From a checkpoint of a small transformer trained on Wikipedia.
Size: 14 layers, width 256, 4 heads of 64, MLP 1536 tanh GELU, vocabulary 4096.
Architecture: biases, untied embeddings.
Training: a variant of Adam for these matrices, 333M tokens, 10175 steps.
Each number is 128 + 32 x the weight over its row's rms, rounded and kept within 0 to 255. Layers, rows and columns count from 0. Numbers have three digits each. The size before them is the row's rms in percent of the matrix's.

# k: layer 11 attention key, 256x256, rms 0.0537, rows 52-87, columns 64-127
# q: layer 11 attention query, 256x256, rms 0.0541, rows 53-88, columns 64-127
# v: layer 11 attention value, 256x256, rms 0.0547, rows 0-63, columns 64-127
# o: layer 11 attention output (transposed), 256x256, rms 0.0581, rows 0-63, columns 64-127
k52 111:089143063122120113114104214131115169113152165121171085097128104114130101142163144156096120133111100113139186057114100147090137109143099113149148141193168060132213110166121119154140134118136103
q53 112:130124138115109185077148146086160119127135119146094139123181096187127129058221184101162136064091103173069102114104132126073162115125170106168158143117059098121137154185126116119124148102103114
k53 109:155085180160091128176154094117111080130118136125136129144220131162142107133133149147125167202122119166149077136072183106118146107109148123105133094116127114163072156147113139170139152139145085
q54 103:113164123091075126085155124142057153106140185140119092137127112096125117130150172157123171142170139130129093099177109090081186126129104113113126128171066148105100082160120082075135160098111136
k54 105:125137077145058187084147123183082144117114162144164124106184090131157123123116109166133130142063080145129125119108073146118164160147148185206157187141127079116057120186082143134123158138145137
q55 112:110213118173124110156086120148117071119070104117167106138069126115135120109165133180181143130094089098077171201088163190115146125150080153154172079113144149114115101148150124116183105086129126
k55 111:174144125132131099161113118157140110165068175149186116118148174147169110186179128100144114099171137211155126148108117124097103105163133121145140162195110163166111171109147191160115135155070130
q56 103:144147163087135083119102082129152131108109154113137111101145130110156138116096072139167082114157146106119159131207123114189139164117083145136219111113139192168178133146138121160131156056096118
k56 107:168135131107106129000154107167119155133095122113172192127154175187096105115131177119083115081081166135124136109142079110084062107141140104152151152112097143146119222152144111068153169052166196
q57 108:077169166086104114181144205189117131134128150151123163110128099161105137096203168121134090160150152116166181103114122106187111167146104173133111209140110169095173121183078122132179161121113118
k57 107:117142163072112134100137193137104110172131118136080077199089122133132056083153103145145090090116135159120158092071122064128151161176158155106165136134114124088109122096184169135134168121110133
q58 109:036125107135128118117177157154070123099107125151135136140131170111149083096140095119077122181132201127183069095106103146125116159140090122123141118139143140143124098110129096135151199081114098
k58 109:120138042139069164143168095126094136110135169131098077136083171130068166102135104152117213164125156174212071150113136078062147120145116150131121132149165058135148124156151089095158149158072073
q59 104:132145104120150127126149148160167088105149058151163124098129142118139158149103117116141110174095081105133090135150115115125110107118160066086086201114135161138130142107130161195108162154125164
k59 100:116159125055193116143171105139046154133127109155154041148118135104140066066127085126083196139147119144103167180132171096196154077148141103148114126112076113082108160157109103141098189123086131
q60 101:136139135093116081150176151137099103109173127096177135165107139135154041168163134114182196102086145131107114136068127125024164058067139089169111081089120125125144101151073137165149163159167152
k60 100:154090118161123126157174137119108117142106110103158120078205152099145123123056141144089121134138174090186086158115100128068109099131115115122093126124149230190128107099096139175151213118152151
q61 099:214050105122089111128191155164101091136129111057151134087160104062077164175097088171162165141162142153144141155143114113152152133167154082138155142201123105072139022093155109177110127109152121
k61 102:144076133152115108131167088120148106140155146187140144205184112081081162126111140123176173128216087172134164163102125123122159161109096055161114103173127142086103075105117102120158152101131082
q62 101:184139207112097115122121125082151124120166106129074151165177155126133093155123080134158136104145128136068131119146138137136128141116187110159081123161106157133117161118190093142152157092203153
k62 107:132130146125146159121074124139150143140138125146123122152175115149099059125055112126119134173151156148143152109141145111172134131136087144084107048153153055147146090171141138106099109146149140
q63 101:089111128147064139191132098211105135081147174117141156143100143084126128099122161100136143145139154120122179059124114128128138108110151130103139092085124221171113159134143187095115117141093133
k63 099:130085148090108152086155107104168130138156102117136062134059138127151092129134140143193085058098112172109167125176094146060143158127127169095142148099066175101177184145123109163096143165063112
v0 122:135103107027128107096121196126137142114078093126121102120128105114192110104089170122142129111127183100156143082196109135147168129168140143079138129130173117175097120133134158074143087154152116
o0 127:142143127185099097163176151071108144173091175141172131172116169159120125112097062129092131150139060152086112150099079102108083135129121110130093133142135123111159105078154135146122106105113073
v1 117:114177151080120189101134096168094104197155140106149113126155158161096095122121176189125163141101126178126114155093173164115133178151146131101147097098117105126129089081095136123145111042136162
o1 131:183114119070079124142159145109177118180129151078122107110131087121148109101120157101130141157070128083136120129154111122115135132107131089151128113068133152135094094191130105136128194092044136
v2 127:197109136161105154107105141170153181133164093122084115130119122172167116120169139115158099126111106158135110078102057127172113093094164181159148130113162100058202095135184106138114041103128168
o2 129:113129137106129178144120129095107109163145087125114140069172096123090112092149116129125157112137098120094167137108134159133167199124171092053169139118128194178099190144091142120159208110054120
v3 131:131138129107111132165112105215197062166064085080143114100095110054078129133133155022100125125146151120125138157163188176116128174148120110131110120081159092127138136112148186141140061157100158
o3 129:121114147192110130094082151112123158066178131147078100150174110106117107190137103178166154144068141142130149143176157149180079133132072110175079125149157132135103139120052091139066101129123082
v4 117:180036104104124184155107057089120105130047153131069107139085161163121098177127158168091082111123116157158104174140193117120062099121173122093130153157140102130180114159145101166083093110110063
o4 119:077172141079138098086118099139125075174158101090173172092185135126096172152095112142075130168148134093149172111147091131134080137107100118145095181089139136210166154146111129066150106137099104
v5 117:069106128122121175093141101135176098089101156130148137083105096116066102149104145130160169162165108125117181195091089196167096113121054166108139113109141227190069147100113141169147157195106123
o5 118:145137167075119129136105089155147130124115091146178107146178169139141117160120125136147093146193153157128128108135116073169173100182161109123157122120095046118172097110107080104115188151153081
v6 110:071143108085086160161108056138136127088154148126148122157142080159095134087113130147129063150200094147132092076104094135130140147140084115183142147168114148150180152173085118192158135169131090
o6 122:099131053121141113109085125188139055170153112187123111134121100166175097109091129151144164089110145071104181153081082145162120117188111124094094125115099097082153118088153171097136060128131151
v7 115:124131117107175135116135192112157142128098135163136139140106107109096137104150053130094122121105127087162145197178113122084133202099087056106130120118167141204123134141139120131137147166162091
o7 124:176087104155151094109162119066134167070153129131125129103096162189088123093168165148143136173154127129097158190114136139158140114141184177180095105135189088177139133114107143131148127184088127
v8 108:095163120107139047126117115160107171128107145148105084100136154092156117097144142142127109149178095126137118095181143146163131138120039158051171117127132084103168108133167118102150156119143085
o8 114:190176148092163155133165211109159082152147121102119142086122183153090162134095169140112109177159130113151148182132118130145143103132099130137125115049081173154175109153125114143137095135173107
v9 116:147112222115155149137119136146120137126136165075121132113135151074159185170145082145136122176144200162182160113066129133139176090093051136114105098166157153087086095136133098087131113077062113
o9 128:160171093142098087139163144107106130104115066176133077148198120074122118115165134074167188112156121159104162122204152129160119103098225100103113160139156100136117134147154136160142152079115083
v10 120:209097111130158161102131150118099133118130082121152087175066139098109141139128165144109095095162149086193150125115126180140116130151170169131175149123161107136102083146161126147095027162083151
o10 127:044151152188183097174089211131109140171189100123128051105211176220157131141168145084078099138140118127160115125133162095104123114161079145110076156094168153183140178111097031121108149079127145
v11 124:126136102074103105111124053125093113116147125116132147179142157150112165138169092103153157137179155178136190151084095119095163124141166109092116148159123165147139112097109087085113122148106204
o11 128:116065106125118179128071157120095166104142089137095231095165149132121123102170126099146170104095080172079193091162148144048118134162107098092166175127126062120118124127122142131116106102100126
v12 124:207098126069136115118111110141106157134132159074109118168093197049137121126150110158091102137125137101117135133162161170085158174175161118115100136114092197122118048130090201151127175198127125
o12 127:130131173125136125115126151085173116075155130133080135043142127163128104196125096108137149136154094141131111147148143144190082110141121110149191170108172075158079119151140124124149050106091101
v13 121:175104099115133156120147128125188104147101133067141143145073131079148140089046097151201162149125148119137099188066068105094094155149134088156120134128104184128133121098130146155130171191115082
o13 131:075115148130158115109119168167112098169106117127091106132087137084186145137133125088110101088138185133111141101165138126213130033138103192123108119094116113065083138074090123124096146092104122
v14 120:151183123051132125115151206118106103103180151137120159079167137128101115146121155134181115153089127149117094132184190166082091125115167087100163126147111173110063166139099102142129099116178113
o14 127:131090158126158126093142145109143103122109123091112077127143176166121104086123180118075109108061129159134094143147173146080208128124128158159081090113090053139130068194142139112108097204120128
v15 118:072088106131096133101103145141088133133144127127148152114146160222164122141097114083178122126152138161122161152091153109131109120119182104160163123090141103164125107136104172123060114146099115
o15 124:122126143081191141147109142103069112102169082134179116112143173098137090113085098140137060134135109058085099061118129172149143174156145134142107125139161148126096127113152009137157183151141152
v16 114:098128145140148146146095088086184110167129162111130179167126151082086160154143119145155067149130123073113174201096144179114130088123109135109143119116131118081117124147135191130083140162155151
o16 119:139080098104131132077113092085090082067152159105126058129139125119161135099120117139118198104109116161206131123141110149196145132102103126146133164157114131177114133132134112086155107119072098
v17 116:145169149160107105125048193158186083117140151131156126173119106092155141141129106131141134099094124132105173198143098116076224112105198101118129086153121137135075105133066110132124123113086166
o17 118:089109125119129119099131156144111161102094151138123138062133094082143106065139158106142154125063179145107099124120136128181123133156132082209138096147204124191145171172179097092089112156100113
v18 121:125092056122155119106137112127120100123125116115109100079148076109146080083128103120183110087123179112180133153191082111122134104136199165145123089129120154166095132084129120089102124113161144
o18 129:101176133183114090130155120125135110131166123161142128165141123220091088122156116095169128196114114137097124167128116206125135190187144120102168139132147156103169093138104155159110158167085104
v19 121:139154142128139194122133163088151139114057097137130123057086104130117121111088187090145136119146118101165166160068090184129160118103185070152164061138097147092124136105166100114080130148110143
o19 124:095050119140136076112117120198125117177095111114127163141141139138097169111111098107175091121103138127140151140136133111150105131093064150135095136165125118096135137065157169170138170126164066
v20 120:099113070092099080147134172131037113189076133059119145111142108130130108122128120132132108098151061142124167196057131132119143124124075147125094158150132129077079144140166095128120134106133121
o20 124:131176142087118141153132134181160103118110077149150119144163099095083141155125087136167090140120142163133072112132105142145151160127153151151068087127173108166175105144087158199181104195125172
v21 112:108106112120139184135121114196113087116152080092139142127142136139120125137122126064108110140157088178147110163134146097138116112106103162152120130126094119140101166132143080137130165080121121
o21 114:138093112089120144136147155142133155192088089104190151109129081087116085123111127115184115103153138097179123125172106161165136162112080109185117070100146122139182126141112199147107135124147131
v22 125:119122107142137155141118083133133124165132148109105102052124078110101151145145130147140099117175079106131156123147172162067147122184105162139162068085102132113140186144127126111134066142104134
o22 130:144170182158113099141128124139139180147153139159128113105063090170201151146135117196169189158124157158156145128086104113098056153105120136117097153100158148087137138166130120118132126153146124
v23 117:113147111166130161125126105102171180116130138136103124108126090121080137117127128079181112096142074124140144126124169187141161117112144191176097087154091112158133149108168084128155098150081185
o23 116:128084146146145117131132151077104120132130121134137189112136159140078191103118095145194121170158147177135149100131119094146155159122145134116043180086204168120121123125084155078107094131181111
v24 118:129166135156096111147142114189128182156094096136118151140137171097108098133103101147106120113115128078107040176130115144131148135126137122083096092195169094078103163090081123124111169118132117
o24 126:167068135082182117095154122154078154144061202070152084129133095117140115123129120060181131163113099126168143049160151152091179156170105102108128141156134152152166145127180151158172092137121144
v25 109:173127189122118188145151169142159074088146123148148128173171168145116130169165117143148139142111147141137138124146154154138135218158124151164141131114125079121068145119111138021108137153160085
o25 116:153127111160128104122149143095115136132153140152068180119163114100155120152107089113152077097135132089151181176178157142142141067146118113094080091177094123109141098148152133175171108153184149
v26 118:144109187145119146122144098123121152179144081079107111089144130204105128152151132154047153126070183131143131113115172108114096093132171118110156117109120052122137166142136069136096067121145147
o26 126:093114022137185083135078116197142147129201069137124148155113120125156095159138081114165097118156074105140124165112123173170137122160109138058154138136193109105135098049083165133149135122141100
v27 109:086126137099123112150167151119162144101153120114095079085113089136118125107148136150148146109130152175126194135124136168172062146163159213144129075115133129087160148089158146204122138086146096
o27 115:132100151127154126111125140111173075098134082115166075147137081151149151185115127187051111149184081159137133145110133095092086122102064114131109125096106118103152112136107107137122118075152126
v28 120:152189075194150136119124133090098111134115093126101136136205118130118116084149104134165091138158123150153104133152100188148113117137116133082146124151182167133123139138160114125153035132058089
o28 120:106098087098096129138097071178098000111195152151163110122130155138124131069100130108140137158070134143087120117149120135095113108167098152117118117138149138138116107129094160091107094160126126
v29 115:148121103155095179103135105110156177126150075196069144130129122189101174121133153130153178067140135123109146163081152091113161133086154133122153162124178107068136158098191154138108139137175168
o29 120:138112128069150088163104117133082125168082139099116186095095084147156176176109098153110127136179167123101126102022129070100132121153084143100158132124123129205125182179119093176090130144168123
v30 114:089133131224158085108146159133081133176180159111091133158143135121160109080101124138109151140147153160152145161137105138119209106137129144131135101122086159136094122175170128220188103130143130
o30 121:119169107114116192106131153153136051100135108186096140155108137162119100134173109168164141138088195121085087112122113132116137164130167128118127107114194080123136134080131146142097112114080164
v31 127:120121123178129100163126122144096142097081131129116163114132076201143160081128094115117103125139127152140152109092119139167096124154126191105134048158178162174133113149070069126137089152123171
o31 126:125093149100078117090133137120099117090162123153152112056175151130155153155153134150188144141135130107149154120111122134086080224161135121111115146175116133150142135104097116151163093094179096
v32 115:083104059118138144117131174204138089131106168181125133118107091164157142170108098139112143110132146110157152132184141143087110123115159055094117162169104148110151115069114084118155137143096093
o32 120:132158150121120104142177049191147094075121190147131123075100122167098092121073105150075077183172206165129048142155111141126074144145124169145069106153176141079121098175149126111086152156113101
v33 110:108114118166130094123104157129159207121142186145165123150154090150119135127167100223113114120099111105063080130106187141133151151136065108136109103154139106169113150146121098128109138152142138
o33 115:126163150124117122079117124140123083104057204128136163163139161135099122166140114164135121158153120090225132185161112125128153129109146146098137087083117164122112102175124111135145148147125155
v34 116:164114132126147169106160201117185131161087119120116121157138053116129172183104111113137137181174144130150187165100150048133112139146173159159151173079170122171136116147102190131055133167113181
o34 117:100120138119133119131132140064143134065143076108103133097153080137120118134168149158087111091167142152116164147079059166158112155156125130062144082137069105128095096128128071114142128216116105
v35 113:188101038163100107112108186157147135103127204128106081157130159153153086148136156115102146108172156164139166194133167128120169099119110150192097104229116104169147149139189115084122112133134151
o35 117:081179135113095131128124117112184117128151160160110149124143104092073140128165121109147142114173164122049117104142154186126113118189130139178130207115162159118081090165129156130177141128158185
v36 122:174125098120093144150128129083135156157116111117104131096136155115103119146160082132108116124099110088123079181101193079102092111087130149095211173155121080110135125169087097117084140126172079
o36 128:153157081131170086124153186180106154163121091109107141131152118106130154143132135109096109113106138085099157142101086209194134115171147192155108065110134118140120180165086142111138159138114132
v37 114:124177104183107129148129136084088153176101147108143105119173214135142124126101155116133139162081106161197094100105063118184129148074174109111193063123089180051169158174096120141146165116127129
o37 108:109151096086122130105179132084123138156156134130145098113095093123107138112067136162120129098144114107125140095127121066096120123201134134105110122188151177140123176093105169139092177148105159
v38 130:093146067082123131116130119050169171136000175120166080100082159086110113101085178150166137139113153132163173114183154122148128117118083111117095117117183098155141178117138160157120170125125123
o38 131:148129107175142147092126110165162112110143193088143124141100138115104156146087139159164067148114156098083100121070147082123139151102092113092111179127133136135074114138113063121122109103149128
v39 120:140136155156078116172174178073157083143122145117081142196133108161180110120137120095119117179151098176080148152161064129145168120095091113103128132105153173158176150132118166133151084207164127
o39 118:112072091076155104076117205069137102104074128084129179129118142089122130121112092146113111154094129125136078145136119158151129092096160174127182145150097111118103113139131150108155179122100136
v40 125:101082112096142121116131141105131211160095137144120117152115149146123139142122148088090113161130154135158104112130102134104122135160054163097102138135107094090119105118084171164088129090113100
o40 125:114138133120151085110136141182095108167181162140138118111127049107132137149135150154151145123161092171041167116158151086176113066144166124107099145107122149102141080153129106155140097134082149
v41 120:139102164091160165104104124188138119116144118155143153135115104145032104133185157091128101100107140128142094096079114145131073104197149112132116120146121139177114119153100154102144123078134141
o41 106:160096128119077121116121161138133093138154100203167172155162091150117146161106122132087172138157121106101135147119129145153144151164138102147113127155172177084140114176109093128040189139056097
v42 116:154140128097144164127115128156112066117084178100116146136155148136135122156107123140147142128134125119087105155142163109151098121057174153094162080135122078101113168126160124152138145112116124
o42 123:095161115164158125070126129114129128127182101128118189184155087045138142087167133137145118095087142129127180111107094107099150129174154135053108123093034149103117107063064178103105145182118127
v43 130:176097071104164062142124110078090163124093183080110154094085131139116120183120094080068175107138109155079099116104100178097169082114180071116117105132131151135150169103131196131126070125200096
o43 136:106122198099039171107084130147129124110100156194174141122092118136094173158101106131158151110196166126090155160100161150144190122147148150117133084126134153159092128155088093098111123135142134
v44 119:101149121089148122173134089067091132142093103115137106134125138149131135100167135185092163091099128096120103097147058164133098209115137127140130119109122093104107131123126107135154158112114143
o44 125:164062122156119144088138164155134121183114133113163149131130099098083140148135113161162154165109100095090060100087145140074138125163138145106093130085165149146189157055139151091136104075127085
v45 114:157140132163081155107130112076135166112078114150140109214156090135132120124152074147109154053120106111077138144067083144134121120146091120182126119117105152144146173084080053125182191141107108
o45 117:078122123148143146104113154128106135163119188117134159129124168098023135104152129129162130178103106168213098080132098126136169066087149143119110203131133075159133144153112134118132059117139149
v46 110:036114115100125123150139110127078159087117166132116112127135091125095144126122113112158092104092167148138169042179139193125100121225154168097141143156191085198135154124209099081125123194072182
o46 118:146205101197114093040141107091098100157163081136130090124123191153151145138140146154116079184131104110125110129130108142030097195098115112102129104068093156111170093176093150136111077159164079
v47 119:142117062093128184139132189174145124130216089118165104098164069167145154141065148106154168116137171111096146164056115087143152075096143183105121107109101090158157118148090111156165110129171126
o47 124:081091153134169074165124159136149158154087143184110134117133139116145112119117141141070150103176142155115183172153124084166130151159152155111132119061099110164109070091133127101109138137085083
v48 110:154135072176147186163131165191184126126102121139097100157120137122072158082126198058105084092092170110143119185097156175146132166055037097132131097110135086120148106135112147120135139066105113
o48 104:103085107170126196144163202129152195164155122206063093149114156103141107143099146119127159110105142137111164124091115140178145109159111167170121088101154167115090162139135139132079096143212139
v49 118:167087094146114111119120103132134089065130138142110167124076102096171142139153118099124169117120102116186159145138139088118161099054077200142076137105172151066101154149146056144111112107123138
o49 125:086171168156169136113131163127169121130135100109168177093117086099119117146110137102124134156074172142097108092102119165135101077180167114082169138109101158177147117193133082096113115132153143
v50 117:137168108135128143132128121137081140101085164114096100115074152142111138103194090122169110146100152118085109149138137156080065143122122109099180132128132154170154191117146124120155157101149079
o50 126:114124141142101132088108095142199116129198135163120142198129146188093099143139145087095110122133159134198102103108142115193106090199150142152110089116133092104125085130109185126164151153165104
v51 112:170163159132132108121134154131154144140142123146154100126226176138091131133157156171171103125077129131086123150158131153154103092162111100082083121140141140170160118085082112190102076106103113
o51 115:118044097084156089142109063121163136158139129156065109128099106170163137082192109163078135126144094114112116085091135124069120157164133103176124171126082115122149144159109159141132120106072133
v52 129:072105102156095185143140167105166131098187098113100144100138130094139161126178166121104119154087133122163154159113070099160175155167156113152117135096121129154159149117105180069107101149142114
o52 127:107109146083131098138120100087115120135142134100123040148082135137161150148145113113129141114108103181122111152215102153114029145114190124127115097155182147076130132093128113179150120124151123
v53 118:068130131104125096112141156160145134155126129175106129124124140140142119114130136210133124098119128086123070142146141131187150151102103123132167095096103007136157125117172152087083154087156119
o53 127:193203099125131154033156132161111127158162181128078109093074138111125139135108105142122142177225108130099142080126136112089147079082121166127115144114075184105099133160098114117171187140134148
v54 117:158083173126084144102149124196116153091159109119135135157146173146109126113128105085167154042119151162119130080127136135086163106108207156159164161119139102157157111116127149105130120102131159
o54 128:115157136097116132124155133142107109125093086134087171096168128134091171198111161105158092156073111155148132148178125084088132150111085113171116112124159126202085181119143101166115151152134145
v55 122:141155149112139147135108120037112121157149128141101087138161116115107173132132134159125110103098116117147096159160123135168071098096162131153052146159131111101157135121151065128103135098125178
o55 130:087097130091115129151143164143179128081130140102149156127146145122100062125144135115087178170067149155123092132090084100087123175086130129151118100140188167138133147073078132108130137091155114
v56 119:133125068172109142132110122130132112132144109150123107138136142129120112124086178145067206091169111109195156108110100147140080176110188078158109174115155083146136109101154078136133154116140147
o56 117:089150150127134109102139191164092143120172108058113209181145148117124116158166139121093139100134113130147119054093165123098125176116173098200161150108120118152177096091225102155158126064127094
v57 122:187104118143130184117108086156129094114062139092137141098148125083104145076106089103126085094102123184078134100100139116134074117165124065121148188147114080129122124153090152157115103126131200
o57 133:065148120116174032091117093101157100151154074105123085157120102137164116124140128151145130147148135100186105128127137188131125113149111117118141078088168158069146150138138132122127147148152086
v58 121:135169116146126090145118131161156179135143130098145167105134083159195127110142132129152124137130145187178132088114196082177106081119121117132080097127105100119161095100121126160119167138114124
o58 120:121067109087142156078204102153107093100087153128118138119037095140108191127145091151196182162205170124090088216124165158098147094146079110096104127134101158146075147119106131092115162071149091
v59 117:094128104179104099073117123073119119113150122110131139159160147148132162179154182160108141179117217119128181200148116119125073147111122175120129084095102133089099116145131094106146119126131148
o59 130:141138109070149118133124118146172143136135152172133129118080113130123088072109072171137131093128164078101135175121132111101164169102142128067068123164103119175170076110138114145103163118124051
v60 119:060127124170113153100135089086090090151158105138118146106154190120086120143145153064155140126121135103121103132220143122187136138102088167138151146122169150136162073148108153095142099103159143
o60 122:180157113159125137133159111118105105138135113087162069136117090131119100115066100126151154174119113126113127095108137185109083129142165132108182160124089114105086130189160156143122176138126119
v61 120:105115079146109081120139167148147134087102104121148159148121110123152123142119097106151172121116094121029065087114206080143151162090173076109154107174116136150093135163132140140157157149147132
o61 120:165090118141120165126143075090079156102119186096203146142117110091148176133126099138158073109194067116215087180198063136105157105148156173124133129090202095141123159109178175145118130092173151
v62 122:114113131133107098122087125139100100101126114148132111153083139142125125095122102144121107162160126129126135160145165107141127091080121170147130145103070103117158131150057161112119178188119150
o62 129:160066132089115164184117128135113120115144109159110121113070136134094071150145151101118206089118134099166127157128120105174181115161178195118104127117100150166087113103189123125155131113152144
v63 112:120157142147130133120148120154139122161105104108145101133131112157141129142083180123131152135106097124000040141187092099154018129115100089113111106132088095209121196138169139110114122095116093
o63 111:148135140143165150114129188141122150166124111096095110119115126087114132113141106130109076120167179127183140126118173096105129127184073134126156071128103165116202152098085112100097123106163141
q64 102:117155132104137137165145149133093176062175156088147107081080145194108186104164131159166093119161133144122145154047108074104186103149105149162178141063128073144158139209111145133144097128103088
k64 101:088163158070161080118189123132148137138156097129147148076116181126112124129138056153133145070082060100147104133076117139086122091179102132099128181099108160183138100147167134105096145047110175
q65 097:143098127107179088073110130126147092172107137178094074121158131192136178130092147191088109102157094173119086133101122145161138137121094171180144138141183109128056122102159128194117144207141186
k65 101:135139122132134080095134198145123099207080105176104134154136134162200160153099105180110103167164081130169096116090124134136075189107019169170185087157112108126064120130104071082109127175183110
q66 103:145105193184112143104100143152067042193146086096195136155138130144146099100199106136213127068145116122150063116119125153095133084170123079142106079150075119140110113105112162150116126167180095
k66 101:169071170163182102144087136135130108120130075148130137113117128117188094161159113097107153132137128133148063167094100145057136093068074122128077081183161087159080163120113188159103126184160106
q67 104:139125107141104142171146144112074145092125143122135176137153141105119114090088067146128145112143127140112076120090143064074141128092124166153082122209138143173098144068096115125132042146126101
k67 100:131142115152132151221134150137052094088146085105109121155094191093106164102152100119201143137178104137114093165136150105100157135107093145165070122137126135174094136128121103109144125190142141
q68 098:138185117084104130074074105110128160182157130104123099100084171128153194088136186116110119059138112177143151093130168106097118124163117157104124147108102124102194148148164119101105174092114122
k68 099:159175119167164120096137096072158101147206140156156145114119101126157095174137120136149121132083099125140127123131126101119115137074114125110124138150056174147198073155106095179134111123158080
q69 096:128135121137129134131193126095230118102113186068158093108107104171125152145079188087167112141158106087105179178140118169171174145172137074113116110112082121119116106137125185152147155127093066
k69 101:147087158122190101040148128127188129134119132097142202132184089154164175123116137087185097094114112134120100121091108153099169094102128091103128117113097125178097126162169063171118092091109125
q70 094:108092136119129139133148158192112127141119131084143144112174123128162121162132217173099116168147149097136078118133203114156127146120126172137106106143114132180106125152172097113201193086207142
k70 100:117175140110104199128108132142120135135160140187073085134131114063119177096126167203118117151088122135103162139151099128192111198138099159086142117174137149083110125125102101094152129143145097
q71 105:108154133099120115104123136153176153122077163140124142084051163159111127108115124053119144110156141132146145093130142122129137119208126140179131123135209110165134147156144123031137170105096150
k71 102:113115146088086099046157084127129103134094124164121146111148154146063128203127076139084098106123172128108112099109092111175190135144126158134157132144114120127183109150149134154107128164082092
q72 095:142091120158161114123128136131157135171164103190147169151122129105152131147125105110147096163121114071066125131128160105171201082178122130147165109062154158163160154167158161151106124117135143
k72 094:152127195044119110143106087100134134121158123134148117108086134113132100176115106067101152110125106096104129157168108209154085141117156117098136086080128128146123113136127139107122140079107178
q73 093:080109102103141077143176175114098148171124079183134137099133113113104185104135140163232143088073116101132174164093078108031147092111105135144169100090105139094121153142116145116136119141133133
k73 093:147126144136147065161139149124130101115111086141181132125093167104157128106228163103217092096120119171118093171081123157143115090106146159093150136054144190140133112170124110197110158092133155
q74 097:138134145163050155091063177148103145097114133082087138208113106121090069124128168098089141062108135101177144112101080143120162120149094142097208085102094131131132129111130141126143195092106054
k74 095:137175083123111182135089160152093089082115162117102107080069122158093127057123114163132140166106102138115150090193117157104113140118020098139113166149112114136143126166121080055105169149126107
q75 103:140131109069131177107165092109168118147135171130120092137106142122070190172114175144127131116151063141165140117128115162138151187132130109165188116130097136154156180184112080153224074129081129
k75 099:155105159156145094103171040156202107140157174115120138130154150132113067184108143142097137161161093097169146123183051130160122141199120131064109111097102102148100092139158099178177114060123163
q76 102:120099114129144096133121140167124147186135139177076125089167134161135116164195128156160179137101133137153125108132185133111104122081132123088114123121197185093195103077127161187112130119183100
k76 096:125115086113038132165121135158068080155124126140134129097119114128117120160154149134140095145059115080142181146141119100186099144110139146159139141160152187123174097097108182122114152095168089
q77 102:034069122159206074154139096103170143114090136120152179161131109097121103107107120144084155107150167118160137163083094090131121184093105091078079160141146118117145128136142159119098110102122159
k77 101:106091082107144167171196161113117124057068184096093124166117117117157136057096128169129154093159193123137124153181151159144143179097156107146053190154115100094191107149136059088063121142165135
q78 094:168119129155093114194169136087145126126115126028135142158118169137110147099150172183118160029130085158122135124113148129147157084122078132053141094108117139118093101095102108151155129165157084
k78 099:162160114164097132197090139157105116150060196077116113131159118143125160135173151183130114046130122158122169149134141187160099107094057125119115163155182131156086118138152160184187125163146084
q79 106:141105169116100157114140138162129089163159209141128090159148120155173090085180148164150130068139093135156130140069168203151113126117130052121060108160118091149081117135155119149162144180155131
k79 104:143123184097134176101112097164131100154086148153099141158169107151135085166141116117140121088132088129208152179089125168158114126144102117134137095125157112140058169102121151162201127150092123
q80 096:145137070153081127072140136124107112144128120141170171152116126101184063113198255099138090119103106119089153157112118135128185067090110102051098147099092089135129105143119148158101085186193102
k80 094:120109134081125140137086108151087161192149141163135059123132100165209128079141131158217147062107154172145136119136109155161144143080133132124104086120140127108089130137077137134209114114115102
q81 087:099177037162099105095126144124094113087071098108180091146102187113093196112127084137164103124132068115139173132150132154136136101112114152074133074161183108111103106115137113174158097160154141
k81 088:180074127169082098073139149142129158144111179137166158097117162128166165142185123102153175081128130143093081117103080136114137103171089168162164116171172089146147131136160147080184155116150169
q82 096:125152126090151157087157164111139134139104167105142131182082178125173099161122082108092130085137107095100174149195091090138098132119111069081120091093162158106139149103150191182130087071177098
k82 096:127164132138072131065170098101134120129141143075173143128085144125102095118086146094091135101151199126129171113136097129120108097116099153116117104109167081150123167088181184148182095102177129
q83 095:136134148126150165145080150175120163069121147120110145161153113079093115145068161165060123076163099120164132112113146113093121093102097137083062106106116155175139123116158125110160097099145160
k83 094:113185110111099090174091157087152165136117101112101078152148143138142179075117123139115131085133089159155127072118125150162113123119169092082135153140089141096115109123120140134152094132063147
q84 093:096116120176138184143092076182165054156097153110056164096228195160137136161138157174125194132139128183121126083172139116133159052147109093122117148090156111136106080091144104131167134108136143
k84 097:127137131113107145169085076141100117107197109106087105112146175125071154139102116204142154127138113160121130089126155135139158187147107122108125123183117101101143130142093126080121122116124135
q85 094:146132101144074136146172137110127102138120149196123133169099164178131092143119169173124166162103118124080124075095145209104198150147093120157063130153105092109098134147170123089153130106135180
k85 095:134142110138118128154205121166087112108130143130102198089131068121118141140126076110112191072156108161157060084135046133096141143117104165120191132128170107114097175166147127143181127141112145
q86 095:202146123160171112103114099131145122155073120089170139134105179139144125086178164139140171160152146135148128145114117099112199116177111186142100145078091075104149112133113112084120149105113141
k86 094:157114151066190080131054133146089120132113165122109118126128114120045122141121074132133128164130157139165103107138143091145118120186108122124119120126055110112136111158153121106121115135092173
q87 100:154150098097148174108136165193089153101153179164024142174122109133108126129094115117107124108113102134150162077113104150110106124131137104086105111165186149124155134135134094175133160144145091
k87 105:138175008113125154140144140109148085118167131100053096104119123143088144139119134143175171136141128194137145109133187096094153150141140166064197106170143085104160141090121104120142153138107133
q88 103:117178167169113061158129096128142129094131132137157104112133114160090202162154089082108192115143138063072166109137118104129133140137093175130152140124119109208126124140208174105135162099130160